{
  "positions": "rope",
  "lr_mult_o": 1.3,
  "warmup_steps": 229,
  "seq_len": 384
}
Each number is 500 + 25 x the weight over its row's rms, rounded and kept within 0 to 999. Layers, rows and columns count from 0. Numbers have three digits each. The size before them is the row's rms in percent of the matrix's.

# up: layer 4 MLP up, 896x256, rms 0.0597, rows 849-895, columns 0-63
# down: layer 4 MLP down (transposed), 896x256, rms 0.0416, rows 849-895, columns 0-63
up849 100:539492485498483530539498512536511493537497511538509486524473455481520494522470518488492531516493472496515495495480481500496522474551458546455456443539500497497485557539513471490527512509508495
down849 099:489470513512489477509506523522483503502472486450545476531494514529556527539486472497507524512468478491460531436429498494476501485508490522501479532491491504482453477518478482485529556510508489
up850 097:543485502467535500518526471532510494519494494471480500484488523497548465493480501507499529568534511469479473458521516529552496479487451494508485540502488513502477483529490521493499482494522536
down850 099:520522530495524484481501483522541522499501514494503501442500493543484488472479464525476486492521518485496509540519521509523501465493498491477539475539535495529584515502502507547486485475470473
up851 099:511530541523515472470527489472484480484516505510523499540465461477504472515503488481490516508503478522464527507516542559493496480515544454484549484538529489468532460499509481505510518527484467
down851 103:477452549464526489502460477487496494478465510481510497495459495450507501535527512532451553529533533527484510488520479535521455492483513510511526502503494493491479496492477511475527482545471489
up852 096:493510518566543456453526522458496485483444531496478504549435512467485514434521478448490449548423501491481491484510493500498522481483513524477474508472533475536518489486475474497497509486497514
down852 092:472510513503481568525485518544505495495468469500514527438530527533486492511468475470497505457500525479529478488492503461486519523507508496511489542497476511491479506510488469503496502493531483
up853 102:494518567506545493492518507446521483492506489432490505519471508486503502459503483512508473482523468488496513462484498514488536481482525466467495522483510481492476502521522483481530506528503470
down853 105:502525496518550521546487468480518485492507532502536457476510459577451519522530475520492478514483503484522538521494479448484507542507510448467518518462465495532523529494501485544508522479511428
up854 105:527478473495541514513501493535497485505519483513502472532465530479515530494501528469527514514521513473513504446459459483481521513496527472521477483470545508510518501527503485529539504502514481
down854 103:516526503504530478481524493496459534505503527522507498473513498505491537523438489523529542458486474527517474506544520512469490508473480531523487532495513505507475514507509476523516530454461548
up855 096:504520493492468535496505480503528462558505499441514490531484536466481522498534460463507475510506457500541487508491504513499488458479455486478507525512482470468522465500524489475452542488481473
down855 097:532467493507528491517523513530494492491519503486469487474459513489471549515457502504484457448476493482495489560515462519463479494523504517487519473534503462556506465506471476501527525504517487
up856 109:517481495496488535493522504542488459508541467481497540498460473490525524515530466507474498474444540553482472489502521487530488491465552544485468516480470480487496509553489506521505505545483495
down856 108:484489528475499504513459535490488469533495550503503539491476513490555510499464513472478514484515459466502469474468531467477510508538521480472478521466525509501475492539474477532498463489491514
up857 094:528489473501486511492520470471492487502543489499518474516499515510531517487458431492495513481544496524487517502482517510527472512531533483519476502529482487520464471509473505518526481485510478
down857 094:472468517501488478514506460476520527442463502491508469425516513516485505486497494544489508526483477442480496489475497525497504546518511479470499499489485497491464532473500505482537489512499505
up858 095:514494498513510520509524495582510510506512504519478494515492536524541503517440494500513516506523479533483510488483526513510501504492504507523511491487541494447464484528535512505473498499540492
down858 099:529503475497562481503530490482464449514530506493533468493428543508557497478502481493534538516507478527500522496483518564486513501507533501518528472503508512513529484506537462509485467497500485
up859 110:494544490529494533473479520503509495513473515535492444510485537473511540511521521500488477485504549540495479487506481508496487507515475463526484488497488505471515533520526514513516454536530451
down859 112:500499499538544523473504500542543488518495508495530465516490509484508550547515479477553487473521532465493467509533514524486514471512470482526537493479519505467481520478504489478496463479509504
up860 103:519498469486481451490494530507539484483495520480502470491512509467529507492495458473487511534462504523471491492508509496495503470538544463512534475511467468502468522462556518486540510480555492
down860 106:495504439462470507516491533523462552510506503483508571462486527483484489491463472485508508504485493480468470489456473486514478483518495505492545493516494556470489501538503461478510466530468472
up861 104:513496485501482533459560502528498453505469541451512507506484512469537504426526520508494474488512485494475468479519509510525500466495529515522468506511518505489465514519528484491465440501509475
down861 102:534513485520509475523463483528477486470530465504571516434512513547478522519490513523536551499502507489524516511546475521550529492535505495519534492486488489470506518505465496541507464476517504
up862 107:475479520488483496549515503511520503476530493454510451531444463471518547526554499506547507538463493533509476529487491501454505499519528500470481481491477539494514485531508512473485500509499509
down862 104:504522523485521499496506492496508544501508508493464493524468461496518521487502541537519515526474504511486505498483485512455495524545505515446506477508515493485532463519508513474497478447482503
up863 102:483457494543469529484528554498557468514514520474539514522466510486515472494515465471542494542497520487470504468516518508516505476504525486493530531505473478526505530511485497496472470506501496
down863 100:454500473483505480499475496479451557500498479536497480432554516535431546513486497524520477489482504461511518510542493501542534511530491535496508524487500549547518511512490508494515499503474483
up864 106:520516515481483489521554543497505497506520539512561488512442520481544516456520492467529525529486526500536531498481479505525540469457556518499513552465500461501488475526529535519505472504508519
down864 108:525498510478504474489502495508545516515560456475493503512526536516530521506525517513503533528553491521500510507501465503519506482512517472510569504460510501500491490471481523501467525463416519
up865 100:512535498502552527559494482496502493517524500489544471485482527484537491489478498457495557491538512517519524514512467508538508498481491520466507532446518480516479485545496477514540499492530556
down865 103:541517478515506516498498475491458465460556504522493484514471514506484493508470524482526518458466527476510538478544465472487527516476501486532489512528533486485486525515493539521537539515507509
up866 100:521499514524557503487489520525516498530553479503493526545507490525543548509476450498523538522530507512473541523476512480469528469482509473487528517562460507491551471530503474500469495516481500
down866 095:508525515494523478497485492502505518503535520538444508465591479606442491547432478546517507489527497491508466564455491509489521498478493480516485526485511509467498483524498521530479515504476502
up867 099:503500509508515488494515518532514453478522453478523511526495494499505544490479486510533463480520468519474518492532506507502505509504489482523504533520510506494458481506535499449531495516506486
down867 101:518482479522467510513501459500516500464521533486521508504509497552469499548504517543538540523506546497492490509513474513484470498505482494495465534475513532477491535526526531485494523524490519
up868 097:516492481524532505523527494544513524575490504498497494532474481445497467504546495494539508488477486526501488497447474475489523482465538519480490515540498487493516506518470447499501497492484474
down868 095:475481454489522506491475504480480504477490486506473467466442513497465478494522515531498478499524488478486514533495493471488488449511518575489508529480490508542514522515494517530493459510515458
up869 101:529527492491503532474521514498489479535471512475510486494502543475557479469520471473492458526480486515507513522512489506504552490456510493502461546549455485479525553543491531498520467494477492
down869 107:520522518521521531548463512516429607522542487520519489398606550575441517525440484567519519501523493472518531562533467501499501486489505505511511504506492516471466506527490517506509488543494503
up870 094:543518499494488527493488505547514492513529512495490512551496532453482490513485494497516464530503487532517519492486503497528534484475488483485476523487502493516502472497525490469458507485522475
down870 093:511523502513520466502528484507510521509500543490491511471474513525516500525524488518492464521530484530502481508455548494541486475485509533475459520500559520504557497441512536536516453472515476
up871 100:497496491486535474490547546501484506512485500500491458477456501482516453514518456506502498520477475502475536474536520484489493488539523499500499538514474469466508477493496500471501509488539493
down871 100:509522534474523486485512561513483472486491498487555456454488500497476529570490522541515491512482500482517529541519509506501480501533469521498515440462504516510536491501508511474508476478501510
up872 087:516488505550535539486515486492519474528502525456503488500468444507488540552521459503523511512521498514489469495456476468524505493484536484494532491519471479472462503511543466471527530500516462
down872 082:509473512504480492478498474462539480470493514504489446417502490512447462462506559555473507487521495440478506516506476533475471497475489513526482495476513495524524455534467509490488484540517521
up873 100:491508492506474480521484529483555469505518496465484518534483508500519481551479499509465510504483484504514467476518455534471505520490486521476496526501497470493491485548534516507489526491470532
down873 103:498514486465500487508488517530505433502521546464474498509517516469557513525518523518494541538501474467490461509519482454497492486549517506465471540521537516502464510488475485546517548495474506
up874 098:516485498494463527500494543471519499528491486521478548485516530501508501478490528493500507521503499498521490462509519488461505496488529493478535520530498510497481499550533550492446539494522484
down874 096:488501463547512507489511505500471511517450525539466445546503536464499507502534531506538474492504505512507466475513503473456492483519508469480475500483510492512519469492505542522476541505488504
up875 101:522450486475508508503476502536510486537482537463477458504475573500496545500503485524531498466519508482479532461488505480490490487531531482484506538498498514537513513517522528489513489480540501
down875 103:487528505504495503519530496503506506507498470481548518460462501532491504481476486503465490499524499519525485491511488488553503493461506463508460494514503505470505508522519472502476515520472497
up876 098:523513514480538505497544512505538472499511504486518490514464530496504518475552491502477467517488518502506465504520507506485511508501534504540522493504441497530542455476515530483506495490515499
down876 098:465508503463465511462534498509485486504482498490482504464534511503522472501492539501481490527538509470520476482497486497485506498506536506463507525491481502475485453481504478493549499502529472
up877 098:551455533470486507522497530511516513526490454512542514535492507502509478511493489474469484469445522498473456523482573524503541470486492491480489484476516525519483496501520488485484489536457506
down877 097:507507508487498490433483492518480480486559475552508468488545487522403463514472467509511513477530536484507493541501477499502500484472497473443487505493529534474480483526458551488473491493467534
up878 095:481497486522524464500560542497524476490513504518540514503474485513516551447481515456499497517532477501481514481501515499516500524550493492504498497476506527486466432511491534477502512504502519
down878 096:549509522469511479505472517450501476439518533480481472456525500545478560519522532515486498485522470509514507525504520479470523502459466497550525524516505510560515492495502524468467495484511542
up879 090:578494512526472518490492520517478469502546453460517530514492494488483518464463514478502515515531532508526483491499515532495511466473478506518538550500493542475493516526482493465464506508518536
down879 097:529516509480482516503524485485544477459510476504501481468517507518489500498485515531501538520498514458535477526519554486492509499494445478496498504473527523512500510547530499495506500510445518
up880 093:530489505554493511502535515498519469525515504489516519519478518476484483508536493462459497511522496512515524503499534482481531502516507464514507536506515515527500531474535483463492459495507516
down880 097:513499551503501508529548471476453480505524468468503506497478500478510495466481505523476512536515493483467550489504523500481483522522529488507511503500491491528490526466495488468568523508526472
up881 099:543516500518526495489478513512473479506530518485511453522481523467507514435514534509532527507489516492499491488487534501497499502502470532456454471481509555477492529527518501504463543506491523
down881 103:531552477516520486496481518494448459482483477511489457453536509485530544510541485501474513428472438508498516473519508537538475491567495488485502465492516498482468512501501485524503507484475514
up882 101:502475523528578523498553482501483513529459511485519426521491531481505493475498489504491489518485473510502513480455508468496493485482487489483488473498492533489468502533511525483511525466487513
down882 107:464489522530478474480492482476506532515501472498492501524513511479524520469486487523551512503516507500481490512502498474508455491534512487498550470495467531542495498523477502526531527517486499
up883 089:490506492505555524484495504520481452532526505438500494490494476479523504514472478493508490498524537524540506497517522449491502484516480470522501546559463490503550519491503509480521485519456516
down883 090:504512481460451486473526487518540490475504484471499555505483487535509436445503516496502510529492576446476527505478507484531521478445469506521486555453496485484494477487513528447463508456521516
up884 099:521487531517515504493513522460484478491510478501505442514485468446503535516523454507471471511510505502452533507523540499507531482451527447491509521496515534460515500515515493488474533506494534
down884 102:490532537510467533478511517468451493434493499497539465477482473512514553520495535552501530494537522460474521525510503502466489555494494515515527481457500521491491546485507474505524531518501500
up885 107:482528508548511512453508574481518476526555484499522531516522530513514506441482506493473467520482487535421485504524485482521478545530515504500504502515510486509524545497475480472499487523516496
down885 109:472510524460480510469469478513547489467539497433506504514556495539507478518530522525502528480512459484553453456489522492479482512528538538504480516468510550504503488526516459504477503507525497
up886 097:518502536531495506502515539483544456494524458472505503532501503510489484420474468478541495496506475518464481486484495476489547525495512512530534490542491548489503479539456467480498497525511547
down886 100:482486491506484524441455515489507488498497499486507503480493513545469473510474475496474490488500496523556509541517463520471507503516491493562517497498497524511542482507476471527510477528490558
up887 104:502487510520511491498525548508537488515521500446531473515495491511517485540461482522490481473509547501506507489485500486546513492468563466509508518519488496480468505549507513521514460475526458
down887 104:488495533511523470490467518506520516515534497515483522458494515484461543517487521490488519479517540475516503532517494490495482495517465519518479487525515464516476520492528492515497480474543519
up888 104:558497481533494533460508519500545495535513547481488480516460529479509495519497520457499476531513506520480479481502503500479485507550540488510480509531516523489476511523457471465480493518488468
down888 108:492502504516529504520513512511489533470503428487484500480501483544518493474525474518501514529531476505547510485496488508468502513510478520537536515504507535487516475517514463526498498531471481
up889 102:542479500505552511529547520444508484511496499511520476506526499441533495506478531495512490547502504502491459485481496492518530486479493483501501516476466555499479507475540547477487539492476469
down889 103:446476502508509518458478551541541559487494501501480495457507508515568492534519517495506525513498492470500489490492506513497487462564505507466508492524484484481534487501480514541532489478464425
up890 099:539477481485497471500568497505546507522491535503569460516485483486510506506554485489478527482462492486452461524483457469478524518489513535475484540489500454501551498501515501503513489513486455
down890 095:466532493519485479524469519458490527473522481522479521473485519524466547539531547501506477504527508511489510503506520512532522526530500499527517494503443494527541504529466488516488491498496504
up891 101:519481483499505513512513501492520491533485474495490501523465487473507463483545519470474501492458479513494504492503529542526534502495499535527454500538524518542477483468476489509494490532502531
down891 100:516526506456497521524492496457486523501524504523463506488505507514472488481481542534516513469522493491490492575496512493511533495511498515486528482484540511463502492524475517522453456500509477
up892 104:513466488518510551534566487500516489511520517503531450528473490478482488529526478449443481542513494524494552510487505497505527494476492495521533507494511460490509504513510501494522512506511484
down892 101:478497490520501463512521473513500522470509474495492524461493523539493502506513506481442518508488517550526509565559458487526494464505508542498516501504497504540502491495508519454522487488496479
up893 090:513455477530572487529545529496544501532469508449489527516452521477497484517535465499496502526501476493480510489489505484473508516466494456516478502509445511467461500502500447489435535518511481
down893 090:461499503542505463461499514479479540463504483522510463471524508502452501531501492534523471471494486489506477497536462540516523487513505539476433524496505516530507502463485513475518512505469470
up894 102:531513461459476522517510490494489474508536521448526463505501513494518532483516473490505464496480549486469483479489547545517522520535508506535472496524515504467420478491533500485513530474499473
down894 101:565506461517470519513497553512457555523530521511520502469547490492485489495501488471459482528464521467523519464531490505455520475499495472492503515452568528506522525480508512476516515526496485
up895 097:514484520527515465501541540478517521523510484490480471528547475442518497482481502501496467509506485501487470519514510482508537495524525511474548561520491517500473542479519517500476498543542532
down895 098:495493479527508478499500515505502475494521487485514487495548484526549493500498507546507479515551510450495464498496485491498480529500542488459491498521502501521461474458517506474473470465534474